Each number is 500 + 40 x the weight over its row's rms, rounded and kept within 0 to 999. Layers, rows and columns count from 0. Numbers have three digits each. The size before them is the row's rms in percent of the matrix's.

# layer 3 MLP up, 1024x512, rms 0.0838, rows 191-327, columns 416-447
115:521542457586511477494485415476485511558518501593554486436546459456458488451562482475438523563517
102:403529472480505498508462426424452555473482487473480519509507518464483486523528543542479481484558
099:503559446494432568566506457480409524527440521537464486541586477495439477511468425515508619491427
102:499538490500543500496458464483504539484502468537480494497540495487533469437470507505553489402468
102:497429492493514429486466555562470511561473467544539556497510417506541450433538566549421505506481
100:471482503561468511590533543473457510413547461493453444457443517514435447511469587546479491493502
104:585522526497414540503504442456524503537428469483541425509472484510425518567456514521433538472530
091:460471471517460512552427546469458527573539514415484442509458498482516535498484562501481483507476
092:516475503523499589504563488529535544483477490471468515463490541545536542531500496520557566523537
102:515469481514495405509483446529514512526433547588505520556471535513513442500511486460511487434516
098:504537469577572528475474482497522516526509596444477513459483451517559463513503513548544487476472
100:538485541431430545455517484520442527514426525498482501506464487520440483581527478471512536428492
096:539516528505489428461458463448515474496553546506444495564466551505544508523465515531469527492426
106:531457507512553571540467482455499429525508474464520519420505510490527526486416498498494501440536
103:449531469568581462471556463459563487531561463473493543486529480470438504539537470549516453530533
105:498484463464519518494434528512535491455431462503535497471491494441459558539491478488545598507538
109:579463450542480526562525534543559503461468514453497547472490526457416548496519511468536481506420
091:492481468535560536491450454468519480569523528490535501508443580496529458465532445515454470416483
095:544501477451460535536463526509495550471509557486534522526498543446512507498544542458526490398519
098:504516504533551481515468565464530491517418492481574508474487490541445440481473485523514538493454
106:561486562517515500524462555519449438567598501416551489579527519507522543480534504477463532475456
091:487530602532452585482508479477510604467444525518467468556481500489514531486543520465487510540410
106:469516566508496530522457520451558537439483523559486413451411459520586460520577466471466477428519
098:473513520516491565559465560502515469506534523550482474515527507546533487432525531555541474457486
108:473445455547445464462475516494497494533539456514455504432535499546608503539476536534470479478508
097:486480503411541494486483480466505479473493445479478500531510577498446507502479494517553452457481
103:439548544509454541506582471587542553422506502553543540515407480482455514519508413494548471482485
100:487482452461584555556547565504509467515488555467470511493456582535483462450566446490476518536583
103:576525536521475461460560409572474464507534485474525523492526557538520451481540540473514494465513
105:557476494531466521494424512455502473538528506516533530469527539505528520489487458500495479499566
092:420480560479435515510520569450585467509544505519464477478551567536468472484445528537539491536510
089:497531433526488438572498573486559430532498446469492485475493420483484510478416472483604491496513
099:502517432451528535476466539505413539525535433461543456466472484531516450494509493488500547444548
096:536530514552504524524569518471536557466461471515563547481513458453479623420513546486496587520565
094:455516527482471456511560457511559464584479478576477553472514441508515470480501533471507495506430
102:473472505516496466402504432494529481464494519526492470494479538471528444488460523510419531510513
098:544546535519446559452563484445473588469590504487513552511498451526546499563558544505496491516476
102:475526523534507507507471510541518423512429534514507490492484510454464516511530533491515513534438
111:464559524443506519422529467500475519479561476440559564524476508465460501468452534524531507501463
110:513460512475535517454422494522419542530476518573527501499485509498495533453532520497538509489537
101:481501488505460552426484522549563534618485526516572531522548547474493577473437458544419447543517
095:483480477545444527450474499530459445546536460572432564507499475516536531474486534534481457489520
094:486492485470461467504510513516491515451469567472474476457453556483460450427570490532529458484526
099:563522575435485503566540501449523406557525452434525517533520463561510508519418450493547508445503
100:445530453509523498455458531555461491540472490555478536439560589489546503466453570516463528513476
103:515551485473483572469510552524470507533489545489517487504552494466551453513537516486482516551499
095:442475454489548539499538530455518371578547477492546584564472472474542502504471521516513450548550
096:448562582504581452495553473569528494414534577478551546559493475473505475481527479525470502465482
106:516454484484508521518525442534497494539509495504488519531461548435499450493500461509516539457425
105:568590462515516467450456463542484500505443409436509484517531498472457534465527440451535504499528
100:523515502499548534525544487492518493523471490394549538539528540535485525424495494556432468502540
111:493541531592583525511514482470436515540503613515493456523486504434535507463486511474465530493433
120:449530471476461496505565454451501517448469498513489490453459504482452509530472480550452553553546
094:568502496507525499561548560474418583548522506513479461514483520517516506491500475427507498505507
097:488534478497532447579505490472413545397491504388472494557473517506463513491539488502484498438491
093:632485480470544526484477574504490535480536507539518462521575494441418461471554504500523501474518
102:573535472477490479510460493510535545557482544501487493513454539500495545542480567483596443487503
098:476468527515414490562490430462467575521497529499439549551515477469485506550514436482457503493459
100:468490537474519516458538586469475525534541461480564569477504467422470528506499523529565397530533
101:459506465458479513481522500537454495525470546543591504480521473502604521515477544499508478562475
097:420525500510491540509440572549509479524505501554510475496540514539514502453475491518484544507506
101:518501465518504473484527420518496534479540535449509415536526502526561525461480456508500507515482
105:521529475558561486576499415448515430572533462497502503560473490452485476464493511502444481571501
098:492517495492485623526479538463522518531514525493483517479479427530477537514528487546457484519537
105:505524481495475533489502554481520450547483546489524411478544434486484486434526524475490426521521
094:549517531436495577464504428495483478497522487481475455524521514539503515503494454536523567457550
103:629451484469466472572528501499471484490539485541509550509481522461459503568544489505495491519537
094:505456509484480501482511501483494494481477508458538542464478451493426485507484546504605458430487
117:505533470528516452386407452432479548456482478489573486545561445520523488491490517498541496516530
096:474506476429446411483364549545456455468468464456512476485482500435467539475505479423541511468508
118:541533485514450544523504455469426536474539473452527504444455503541551485485430468517438541540534
095:552504555514552488483532453521504473444464559521518579531528479477519545513496490440492550537424
101:471452451539502478512471550491487477491472551493555452542498585499414460483505505452453498477496
099:508530523492492488507448523470496476540514509411516519536518498500421467452474493505555494532537
097:517457417525464570442515510474472493459518529470411484517600475574490485533505498485520515482490
101:507512526477480460547533517539535499483486509563472539584571566486514634461453463493444493472508
097:573462535453503426575451494514532465503474544483461505492520465470551467414524493536553404477585
105:439498500492474515500436498526546459506411503465440503511527599516568481526449513526503539436495
100:587485425516484479484435518407482520467492430495475554521485443528537522496453514536463451523538
093:504512509473466501503510543515494466468463438477499487479519490469537480586515510413513493496472
097:477470483417482518552493548526516521490474599534496558546532481531509464448473461479504511466482
095:482586510514542505494505476494529539456544506522508586531503518527473458516469533524519450429584
092:483460463447523484464378517485481480488569490521509441467494551490539457489384561538482460462533
095:461496539472577583498502532543511469471526528475527483478532549491512511539542504463474463524476
098:536497490465431513560548511505493404498557427498442498465482452528512495469540472446493520443540
103:544404500491460530481537441515473557507497412512495493467505490538569535535522485542586547530500
102:445499562590429426431518476493490534498489446539492531523446526518572537567462477517465477472466
100:497475539558539531501508492519465501492527538476483526462587598541541516433489458494447534468502
102:551535515542555450528482541540454463442484414435507530502564503511505563496469509466507478474478
100:479496490479422538500580485465540525556510550520433524516522501512462544436542505509545548564457
093:590464444472483529440567484493548554543485548516448501477487543411491518484527563482505513566526
090:543522499499378515490438443463456528534509487525549483491481547470529472557495534504456494489506
100:472494511490537542488551537493544504610532508456437545558448427464566528498495446469444555498476
112:600468492501542463473503566462459489508506506535526513512517520523417454546560503533552558449501
107:543467508585459477502439434602449570499529450553509561516502470460511478557529529499533489581520
099:434536482523529481519512506476484494520469486524541504437538478497492518507506456454481503487478
101:493529535515496491466556490532559525486465484558598478437494496534547500486538573505479495523456
107:474550486537521473470532534538545457503501466434496447513551512518512491471445512491510457467537
098:446491529531497533531477545497531487484511464540497502494467514550511408503568513503543478529507
104:506513469499536425551537535503609488464523511484457566450485468428491474554503468552495520583551
099:511480539542509597545455483513565506542536521513521521524488428557485505555450482486483530559531
099:520523478493553526532483513521477489509468509513521486472475484508488532504560488489460472391563
104:456503439616470493483470553528492517540463516515553531504534484529510609494497563560571501465537
094:543509457465496429460481508497546478442474577509497523497492556494458478563530493489503533584552
101:491514561544538520441518505449494476453492549504464507526542527539522396460570468502519482448454
102:549500526587557495500530601520463503540540493475454482552535518548534491474504568381541581470477
096:496513468560484516463441545440444556507451496545447505434498525573449478509523485491497477534407
098:442492451490524472548548490492566470527552499554477472556486512522407480524524527475499520430488
096:553501454484602510521494473482512500537513518570449528493488490504482492491407514475517471484526
099:457541547467591539530475474464544487542430488520472536527493509492450459512491551469538545548486
101:489494489483438457512510440460567509517460442559554541539599520394521540517488507443471557551428
097:520538523508514421512546489481536454563485434551559560560539588473537595435526522504479530474464
099:540468447437520479471490516532513502535561499523574447480498458526511474484478498481489535553483
093:493499475567526480519442522460467477536446426581540483526455474551458424475482495542490522489425
098:572459529506452497505451494526503535414510518567574450512505530462424493540430427534466505466451
104:514506472512538521456512446577443500436504570573554547524496515479543456499464452466567567471477
103:514477460509512438500535554504494498517445500585551507570540461534495461484442432502519513537521
097:538449550559521407509526503527412494514459507528493541558496500460380507488499575493478463473476
096:533493495549541487447550491448493517491465461507505531496428585510501498626497487512510550499556
102:523442547520442540428555512509488496517469475500430460471499512545532546497526560461522520534493
093:479434561529480498481545507553509450482532566475479500579518454499382446529542514478516451552490
096:464489529481467504528550570531413486487474477538471537549485503523402454507559475518474429455473
097:488500487503513514416485559549450529501527509537534572521503473468517511440515543393465471463550
105:586472558432465474508527510459512529443525471558531491629492506479487470493478492568512422501513
106:528523539541458511530492467512467503444470513501460446470478437497552513551510449467459536443510
095:469532515515461582512537598455530516414536467481520501459445527487464540486504473504555521469575
100:493499491488498410520522546499438556439485431525523538462486564492453480511518538550501515491485
096:511459492370564523501537491522550526486492457571538580541497539462485537453455480529529390491429
097:547503515481450420518564539526540492551455485506489491478492485529471451457483471536509447509500
102:527482528487532522485465429573535511534543518532431488536537494480469450467571576485547478512523
099:509596481470535521537489388487585483541477477459524553496489491524448515431496458481505541517573
100:537457516518461500552515487549484419487531520484470471447546466487487475515456522505536536456551
119:513574522549495507522516456497496454566562484474536503591507552511500489527436511476469586531525
097:490449507453559539545517524429506497534487456540559598498481507528546446450521582482521486454504
092:538447492482537587529443563543428529557503467472547494494465437563483441534547510441511453519476
100:542549480495481548528551484530453529527534514535541495528444527439546466511535547479519413567495
097:475451467486468522527468561518467538443520519549500482423494464440448511451560479509468508484554
# layer 3 MLP down (transposed), 1024x512, rms 0.0739, rows 191-327, columns 416-447
098:442533462523523532480483481486485511490539428461517558571531490476489493488521521550464483580484
097:503429474549499498483471444547526497525471485536548416486531491496526486483544472469477457497476
088:500550507560538537513524439437448439574482518512501568502520464482521449470534495488535563480552
101:483560441476484503504440540529450496492569532593475428559450493517552504440493516559525473479565
102:493466513484417420494530492546533491461469521493545502531496526581463439508474502458383506550518
105:461523433486511502616506505496522487451494459508529473521496507530477514508531465504472506487533
104:467472546482555426434466525465546523505512475510515457451577497514447435481446431523538464497549
100:592459601505530485528461492444474453539465525491521439451437528475535510510485531524521519496458
100:506529556536492546470536463459535475440419560495513522518439464502512575484496506449532477498511
096:488531494524512489521518490549556522474471451483463526512431429495502487596529491523496483463540
102:488484462464538531466509572438537518466526476521461528487459515443473488465469518533482404524489
101:488507509508415541538481477497533500531448569542592505584529499419543481446531468511538487601473
099:592547490436453459475515469557497456460543546455480515502482498535552483499521485550523514482431
106:527508550533521530541559544479450505510467460518518432450523523523509535503487432497474541492522
104:584498530492467530479481557514470463551473543559467511489537476474462544496499478562526543466479
100:488489558400420520498509531448471470482534478525512462477431536493536522492540456493528541531468
108:527455465443537535567503606499516445483421478517548458516503530459491516483501502480496528467481
101:468412485547462441492479460407502440475476488536474514450488513549454460503515505476498529551553
097:525540439529449499517510488552478464504523483444472545567569518498506466444443422522497464464497
095:504563460498400469545441513539485532403415483526537535551444481572507483529512517500525560499581
101:455543512505483485493503569491516515581506532540468420559565505515435475525536517497463496526517
097:498501514505479477461521411576449536490514517536478519476523537451474555542463565498559558543469
100:486492454439521466443445512447575533492424507501498492436443577505512488498538446486494507449493
096:446470463583498581529484496492508520525537500502465557482511590553453552456537496481488473469525
096:430530514537469448436463482475578505479504517515445484479488453487502540557474548478547473491536
101:475481473490474409466564533510511419522533505432531609438486568512474474530523512464507529516536
102:590491444464500452443461482537529506488520551530515487544478499483536546475556490503493472518532
101:628494509493545490508480446459548553509497445462468516445467506463457479548478459475498501442511
104:472504501568455485489500479470486489500506493476582536529486455486502533439546566547533510445534
106:466475480513535468543459490531513450538518448417471562505434477478502581437421487472524552503490
103:499513476480540456465534473473535488505471447471520482533469529480476475503448499466513487484522
098:534535491568527456401491507500550536452534464545528520477444494533465508492501476562589483518483
108:502517493436495411454527506586500522513445464510464515545530428504493509531468460561510516533492
101:482552553610466413465511529434426500507428459494475521473507460481526534441504519401529546523482
099:481443527536519439440516493480501442495501426578425450490541499568467511479487521589474478469444
107:467612478479487530570493504476452533518487463479463536471550407529515435547518482497546403587513
102:457496555551488512517585501491536509511503544535468516494483506504498503458536512527516490424430
095:522474512519489426458514633526499496519524491509454470464432498493509546405493436558484560492492
104:460525473413499496420471461497496561561477464573543526468515560462543531491446482456527521471506
095:592520534471456417483463441521437508564521584500509508573481498449442573516487477467510542437424
107:494436488537430463484504508484474483489578482485499523541527506485487505497490511471462609501549
103:504450444478448538497472479411520461478606528454475524533522485502500563492462491531539449542492
096:463453517451532436464521548538508462459410511501583486523540544480516417475525436503428487553504
099:487467568478421483506527441545501461509475447515497484539460559478553432447514462530458545534468
101:497564464503527526470491496525437513549515507533551520488618531571477460514475460519517490546535
105:506496534490516536494504539478424513522431529470477527503491535491505454508507434550487476522471
103:460535482490505546494498529485465414572503566515536523533467519487508540451513544522475481433575
100:493484489523526455413443518507460455422495436523465548575483450519473561484498451504492538560536
095:553503520434462507503537533485524565445424516495547483538468426506491551499558456545460425467494
107:524465575530501495440460478437489498564524531489469488511484522536474513487513485506493437573545
098:475506474497498623488539487505516482469510578420474522516533426506476515451499490555424494490458
105:515470421587486483489454501456557520495456478516517499560480448522570500536482479493441470518493
094:504471436471407509518444586506494530442537468484523490481443521478542514506508462487512546479528
104:524478498487562527518441510544444492468549495506445469545416552517499434474541555469532534484540
098:492499542436488509462494444442446489518496544511566495551489527465477480495434592432506528497482
100:561492540473506480520545523475459544489481504528451499547505541505405456499517501460499442501498
090:488490519499451480442477505485493487570459449507571485534407468543474571494474514463486466499505
102:481555539506499523468485508501557466557531493522594513537541505551470479471531493495553514440499
096:483508526506539457618508498543544529490481489414462612533569470541508579460530524466518439462495
102:460506456575554516447522501519536518475582529515614472563565508451529522486508478478497501532569
100:457492518525508538393495488517483500519508541444492472524564560491496484469516541527521590497459
098:521484472459549502439483551521495543521476444486499478498523508508496488455484536519472491457475
101:479535510584563470529468488447412574491510489523497485505582518470448444532531447473432405535531
103:569565515546582479478541509487484505542544511417490495532515481497553470494488429451496530545527
098:587555506388480502554470485532522470519540437507529427482534499485536520457549429556445555476442
101:465510533489569457497506477530492541519521514473482498493496499485474468411558476464491514534548
108:496486510515492549526442529507454541464499456504529455577500498513452458588502499480497496404572
100:458459528388534539452561426515487472544496525519493480519512466446478486422577585452534499511459
098:486521600514518492462545447532579456460513510540537467515535559546499535490487553520444457566516
103:473500460471565503467570546476459496571530599536525479482463510440494561485492471431558562491484
098:453487556483531503479461551476443496449537449520512522537508548470420509545575420547402490517491
098:408487517488416505536468433462505531446504390530474400504499505482516542528513533554515490523523
101:464408462520523582539440554447448512528447486525575513491506466493485488503544352421519516458489
104:566541571446496529449505521525544473418521490519577407470553439497490584491495485401541487541481
102:409480424525505537529518441521451497532485477489499506506544480505411509507480498458471460503533
097:528445534522523490436540516570595491527508468471508488516470532519529491503534472480510564432554
099:550407566474540536581357499522488475560457464485566464501473539501569561489467458603507454420550
100:523468566541492499423530431476492396534542523450470537491508487467535507506471480460516543510479
107:564515476521490494468500501495504504535555484495501560465608481558463567389476506485560572458492
099:503485482467601456500540499438476586469559472514526451559433521448533485443506518484514481452466
102:563453524564492494482455565481484424462521498487554434496572493509475479465536540540508447442440
098:550437424481539538476426484492501479521516459470433551492434537449452482494486525526532488481552
102:501475481491501454493506509478447451475511555477527523525539567457491485534455409493537476500399
100:471562492458544472498418570473533508504526538568465467441470439495566477481535504469450482500495
101:495437511490409607487425498431466482513482538538469500537513496511592485425540576420467537549531
101:575530515474462491426475528547453517489577507509421426485514402468521485478432494536479569549510
100:425512541457550498565502533521507471591508449484469376515513492494477543553474471456485489585474
099:558509480440470494472524577455440457472523455520486530428457476529470487525499444472495537472469
098:608500443435528540541465468563500553514583520459487506510474483525480436487532507528547476467537
101:527529489518517522529600484473545462441499517521485443525583465489463484441549583451486557464457
093:529460551510477524512430455437516575557516465544505542494448461549469521491507509525534479426448
095:440457519542472482484496513496530536525455537497594523535531565592543503521501547523579518463499
103:454433480457523391534517518521531477520489519489504506477566530510502431463545520482455507505550
096:532558479480469496521459550552529419432483488466489591517552559472460472495517496461515490445521
098:525516558483498474418499470551421479458419479543476497507508551484510506562452447523534464499483
101:531490448531521482545405416563531505574538551537483534462527530485501474511483418474508440537538
104:528484499500420489559537444515564492496473472497533459548457514482463501518536500565485403484512
094:557607506499592468482487460479523485458517509460475488452520532530444552507548525482555493501507
102:475497481429445487471535487463487520466483571509461511592585469522505551435435504536482434462460
098:535475534488573550555460469483525604475502547493458465566517519501507529492517481482512470473480
101:455577494466440485499494462538481609485524505561444456472520566450473537437411512497540496490495
097:518537517527486441481500459538498494501522489513482429491533548456523457619393451499494509524519
101:562584435423469504576546536415520466583532512535484566524457570480481464492555521448461477511521
093:602523519438478452498504528519460461498513538468577436485547466426526524449482499513505497539435
100:549552422522561517511493481500487528519416474501565523502541518506549531518459553492524560557478
102:582495521558510459491496474527508521452503525481439469454523511477449510446565479486476508487559
101:544502584520530437494520491453469468423494529533509400483491432521523481537511507571454492434425
102:563457498474525527499486554489531463474476453474505510493453496537518562474522513507509484466458
102:540484523481593603503588433471508572470526569500469460458473472498518435494511483535462503524519
107:488422440464482481490461550457480466522590496494479437416528479549520536531454454516486479499497
102:463528482428479495484496537495549540424496497474481510488594532514438462533467438369523502506481
099:543569525469483504533512471496527428486492578547506523547535504475430466503507492514561515535455
104:430469490517507462481486450439530451418464438491495498497457506526502485552536484529528475455552
102:545519569486492551438442518537490491464454502515478505481539460523534512429530499547517549545478
101:541481564448557549533502461513543468552461466568528441546485524517465511467529491476542441449511
101:484480475497502470543568453538482431460590498554541535447506518463431490471448493471468552526403
100:500539486541528526504464455505498461515499444643479515544487501418517494563439460515499532544588
101:498551545489517378508509499526505508487469513512463483431461570483503527470528509527503517494522
092:481512474547531516533516522578461572474572505557465442538524531471516515505506574525429505520488
093:466484584514547531521497510500439481528480583508560552460463474532468450519532527439470524520484
098:449486546563460495534461449471593507423520511482480489567486551522444502453569511522498495445551
102:527496496538501527475448573566522557484555565494464539486481465555492599511506448544504506503574
098:509509513503463504477506543481479548515526587460444546469547521511530511479506525445498537496487
106:537512523478523513496523459462495544543518587520484532513574456491472497436526458572507613542498
101:564498446506481479530454440520473460520528527502419448531551517531464538444551506482496500576521
097:436513428535481449488462501352474409536523501536473458519465565523517543539494430517468441527474
099:520502510461516541490521488528447400472516531524529450545544485527480468496445497390461494496485
106:428468546481602472435556455520522497493492503568506594517450522528592449506490500497472422514491
100:498531501519521519486527488506480437516412471512486491558563493492541508565526508446559524537454
096:398578528562468487496486497522493520519516485479565541509517512524439497509447478540449498476516
102:496571513439558532523572431495518495548473460397521522495467515454549484504494545454600493508556
096:439505570460518603458545538515505515572469502453543570523463474463525583545551459507492510588575
097:494456496479483497581552453487552548482485471548518471536553522528448482502541533500519442472423
099:405498440528481480558477464491454505487484466566458478520507474471536440546454466499624509493433
097:504540529470499455516518534500441497520456466478491512512482497482445524500458521488423505533460
101:490516457481467449485547569580550460439503508465477529481506480518528514521541469504517462574533
099:493484489472463419567457518561496544476488464453534443495505434471503422477451440439510455523481
# layer 3 MLP gate, 1024x512, rms 0.0834, rows 192-328, columns 416-447
116:408425447532478559497532441553442496447491506447483477483474493531527482520488523584528491482481
097:510496495459532480586486539442485473501571517458461482446457520461435508494520463419493484487479
102:534537506550474489473487519539499535476496491562553517459490549475496526457468497507462471570496
105:510515519521439493518509503532463429503513465496493478522564455565479544548522430524578556441495
096:436439542456457524559554510472518529468448574537523518471514494541497524487482575513532502463477
104:488488469510494507489560586473503531427496501454540494516503478555532519555526567436571448538380
092:483461500479513452536486474546477497537517532582494466517507473477528521478487477495423569489526
096:521514602519524529403551451521554466488564490481508511538453547408455526489580476482488507461456
110:549540500528516475507541501430463494500483482544483459560491476554556592448508512473494521499383
097:530448563445536521463473506524460503538510532550549547470561477528419558516498428515458460454515
101:409507534500523528478499523483469498514550496517491517478519487479504497483535424514491462515519
095:494501540495581486529537576536485443503507504478520570476507469486445442505504507495452439482546
102:482500521510451487522495413503501544529544492490498524523551528502510520461428556455461457423559
103:504469521499509491509525587507537585495465512542523598477472509549523480465490484474481460505541
101:540451499515482507485545567441495518493531471555463550453532449473541415469531494394543588510461
119:640426445524426533515544498545497517433465588584470563487514522478559540500502533497474478523516
095:498501518490488505427506531542523505536557498390430417501427522470477475529482486520460528492427
095:528522504470519418482524479588526507475604495590415483523552440530462485432473480460531485503457
097:490539457504454514484572521460529509525536449476518465461500478552527478522466529495540475599483
096:484497466555497489474504480506485486546498512514516506531498596428515480415546521516508587411462
093:523532535430446574479541573538521545497450504534481524483534547482504490442531560403550615566474
104:443496464522467469538459574505507464505482550556460434459442489567464394526572505572463452570533
095:524468477462504476431550469522499417534519496543524509433471488519521466496507505506509466482456
104:548481488549505614597464491459488455522537478541454528497480500548535540464510526507497516529486
102:485482515499502497463549505477517492503555565429444484546558432528551499424427457470495496463504
104:459503445511546520538454497526587508519478438448467502581511497487464517488486527533513531496440
101:557461552508489549471557485571529625440537456522450476462505514439512473474461513464517535432508
102:474449477549436499573452504492545600521521495492495470519461445475527500547478473471540519515427
104:509551524486415467487530538486464514440482555487505488513491416462510505475467490505469517508465
099:528492428520445401501557560510444545560485521478567478533487503496496509521427463475524488535569
087:491523450484407573460482438503537560444523485443494472573540523502499491539445490491430480464511
095:469449473483525506475482488563504523475509493486553511468512482491551435494477514560434458491432
095:559516485590530490476461471491419502509508486516495462459563417469544466459431520531516537501516
101:528451496504506488496518535504522492459511505391468531483485528495594573527411463549527484502510
088:497494484475483510472483525509454577517411500567480474478557510510463521445512513547469492495453
097:525470501473506519542558462513603464523428479503517458485475537454543542467548519491457474478501
099:496512544421486501476545523457442484537474462480514511474559459515579557514510528501452467442470
112:624432506443488497552518551559534464413515524498428496470506511422517503493525417535424458527479
121:433469527520441569516504449451509504542558499432534502462513486540532531519484499438468502496506
097:471421444576496450460471536542495504454498515461502500520495611476475464549550518496498508541521
091:521498489467543462486493473510461495530559528510501482473566538517519449492465463506511483506523
099:521483495519490485486493527469405450519486498484528498489543512511463457534470503514472484514487
100:451470456464511502487430551437548491478407439519523521502504442497495496505490516469498574558468
096:571492484461501490521553451445530443483524494516527562513483448469466474477521563458531487542497
103:444526502456446508485522546542513482548575486506490510509493626481538419524552489565479451441527
100:559425536472523514481456537465552429445500475568411502481432392516457514471453482532478457500483
095:534477491459453518470524485436518554486447502552472563525515500464449526505510487584464423440500
103:494559492534552551477429563523504453451510486489492513478477504574540492507545564457589509451540
110:518484548507499506480505523494550428424520528461484529518499479522457537586452469463466520494539
108:451461464531550479522435529561525581466413500551523490510500426478568587540485422474493456511543
100:529520483528492534533554554501504540517527520484524532453542534469525459534511561486534432482489
123:483501534485568502479470476529464571528537493508478507499552486547566586497532504497585458491397
091:484477523533471488515469528499486452494459451487450461411495519505473488464578495528504429530512
097:505543506485474513553478484570523485498467477453479541480443522506530525495509477471504493560489
098:454499524496479491490438427480542547518504489457420504477436453548573524558459574526489450512515
100:488448499552553531518461473483460463489507476521487537514509470485466509483483512524500586474468
096:509423520474445588536481524545509566508541467541503454553496449522527522500516450511488562536525
104:462514484542529444504489477505501452452494524457445554580535461460481514526524512578457438450468
099:482548430486501487452490591553487518498560520522482522480431452530501515494500503526497460463522
096:474524578450452541469503496527480461540470531493505523558484500493479503576492538485435492465382
107:539453480507543522507494448476542591494520488481475534532535482445441451449522517440459509500504
103:498489523485497516518512468487530488464474475535494461503529450484522491510478522527441571526510
100:493424466449496552528443491481531556507502508532502462457475410502477555484538432443471551539502
104:553494498485518511513492539457509471418495509489504518477466535442499479523461533483522469488481
092:519506529506502464535447518504439510507448440438469516432500499493538561464550472512481516504549
102:459479571474455516576490426488506507454524451489550525527557461490521499532515399477496479475458
094:526447514465498476427497442454427498518464486471580541551544552433556557473519533502484534595473
113:519513421418539483461494491540497463480470448487520485486497502597520487501551535417484462418496
092:500552501455517486511468526502430489472473525420597494496477541477483555473480491522495448476456
116:510516467501477497517452549506469496458560527545502515484530537481503439538439487481446531480516
094:472464548501480529513478557508528588519455593496496544483569450473539463452405463488554511575400
098:514514561498480481471491440476478452512535434543448489504509489430485490523533505566571519539487
098:490471471521449483564431475457418483515528436467548514464451555482424517547478463502469459498448
100:540543587499501476470595525528524546512472433488508528588468450423530505486499515574475512475459
100:476562517448527518507489501475528466497540502501465531524401423559493443473579562473475471547514
093:490509501464601533423542445553497499508437518503556496568464566505494446511502468501507445496503
101:494514571546460492415492406515496468535546458532369522512531557555601541532501524491491491438525
103:494498491531473502567539546505467499451566508553476467472401538469525493501524487508482532465444
091:478495606528447516498553471509492494434510490504538537435544471484504527524459462433461394533508
092:476479460500540507540552472514463500516489508509579467467472513498558561460465572464520536510515
098:497512498431508514541555514518472574545492500500513509458438508587522485487498477484498499536506
095:507495462496484440513475469525487471451616447479512521492514512481508463555438432485488511460459
102:534412504492497539464499460588505472481527558508499513487529502445506520472455453557570489402466
101:437578508504515516517536484480510513568506506543571483523527625516571475473487520487504476502569
106:467489460535451507491492437548501556523487508481476473477521485516563483472534497469487467540518
102:512501417441513479515501492567488438584513439583547481436519502554567489417542450435463516453474
122:526552469588514495531470380543478469542523528500416507552546470453512499448508456535528477483515
099:494405426480460514469535482507546548475468511590466508497500517500544474531480529496469476462493
100:424502406440542536495511529536536519483460547480499474494460476530505517438500435504469486403427
094:453468454481464413614466443471499481510580525558503464439500515488544511528503574477444524485529
095:464519602431514505506477500575537471482438480537499509461512519535541563426549434461503489517507
102:513476508510477465539440589534468569468523442477469540527425547522514458491477538581452474457504
102:490490472525461489502422509535519435466487506453518581498518556516500480516527435520505573470411
106:455493527469474518536510454491558557439570483537495510563524456438435517461584557530492513550514
102:452450509533492481516507511465460469443516470505495454567438529487449574587588507562519548499441
101:486555485402484519457537526418478496458478504526540465477457522441523499493473480494502491566474
113:505434501553467523469543473396441481494483503431514484530462471526442531481504509501523556597487
094:512531513601486540539552539450460575540543398540543461542471516474480372506558511520508481484516
101:477502540465480464491518523536480485545446507518527552508477578538475465556483495502540479528510
101:549503437559535492543510495519495517420528437550507540539465549489560481523469483521436458566398
094:432467455420554474513570461520502531583481548468434511486498492481497462440441485456446534475572
100:464457577421542549613462548498492516502516480554578596477471484451492434449467527540421421522534
093:526485481457490518487504532599499626410536479490484491452568438561430506569463446449483585475525
103:500497538479467512472474559481556465504454514508503517498491550537497482508574506497417532448484
095:586497519521506449446570490493523563508477601510368494499519512455517513492474537521437477495464
100:491491547544491556532493518555459425425440513543435532525404452426560489442524432572438570526468
101:439537559474468510507491492505469551549443543468488531459517469505521450536514481541516509530516
101:410525584558510544543575529449504542481479483482465495545515522526499518498518434551463519455464
093:468555491436462417509506392481498556520537438545486559580514521501527490498474469589548468473560
099:505452547505480476487509466468460492514515537442412501503438524547480488532532543540479463479524
102:489510575466579485460511493509507507495564480535467505435419522473469544518534577482554510438525
094:503451481487413504526518513474462407546570456522447520477503492536539497478513506469427452470564
094:488455477519476467507506474478500519487489506474476498478522487471467504571530460442451547485477
096:506570489440520516559529488529417498536493507477517452473544485540480491555493533504412522484495
105:444451589383467550528505598464489548575458447469500476540564500479490513433574469502511566505469
098:516485496498517547519480564445530435441516504500551554493513515451505557526519576548497449429483
097:536452550516403525535455478495426569537526463513442471521463513557505448468453473492460457514529
096:544473444516489555510439536410480539479486493478515517498458497552444585543467524523423523514566
104:532466490534467521588452516537538496473567485544587472530498498516540576498453473548549487477481
096:524523543417489550516534470501462496608409513515484464444499507472548491510453525478536543447415
095:506486469586473481450454487474467441569430562509533468474570583474538503574487458544485524478555
097:501525600494527545540496482536521476484512462561516444481438541580494505464483494528432469505559
097:492480494551475579501455587522535460484503429470451494435498547462511530480517500481460529477517
104:519453483489505515465503460514451449443545459489503478549465537508524510445505513530492535403436
100:420524393498551534549447545485454494543555439530460446478520511463519513504502447480509470542500
110:548534498448468502534409565572500535510474431542529520439533518477463493534501498424507472429460
100:467574461448403441520457572496497486533484480569568504520551482526451525538542504470469512549512
098:413517476450480456454503506531437515524520519506436494516521542541465485472517501535464560495550
100:511477400484496469556396502525525512536472481503502484453468549530485518489580573499569554488562
100:529501508522475486487507486545509540553556517596441498550504496455480568496556519554436451544462
102:577482526489511551568482545501460497505467517514595452500525513490531628511491471511430549521587
121:492455422504493495448478524543504488495573499451478521514413458561544493546441463502495548438545
097:545471484463433497439516549512474411488536568461474441431556490559508545496518442514503540539491
089:498489466508449511469473522539535513527539505498497429510587455500476511534485509542570520491523
095:468412447561448523467513539463461428534522468486449520516473590545491470436510501509516524520493
099:421598566536574537424505517547519485529477477477508462459492502503455599542549451514486579465481
113:547483479511510504474456502550555532498530526424498545469482591484467507494521436501500462551484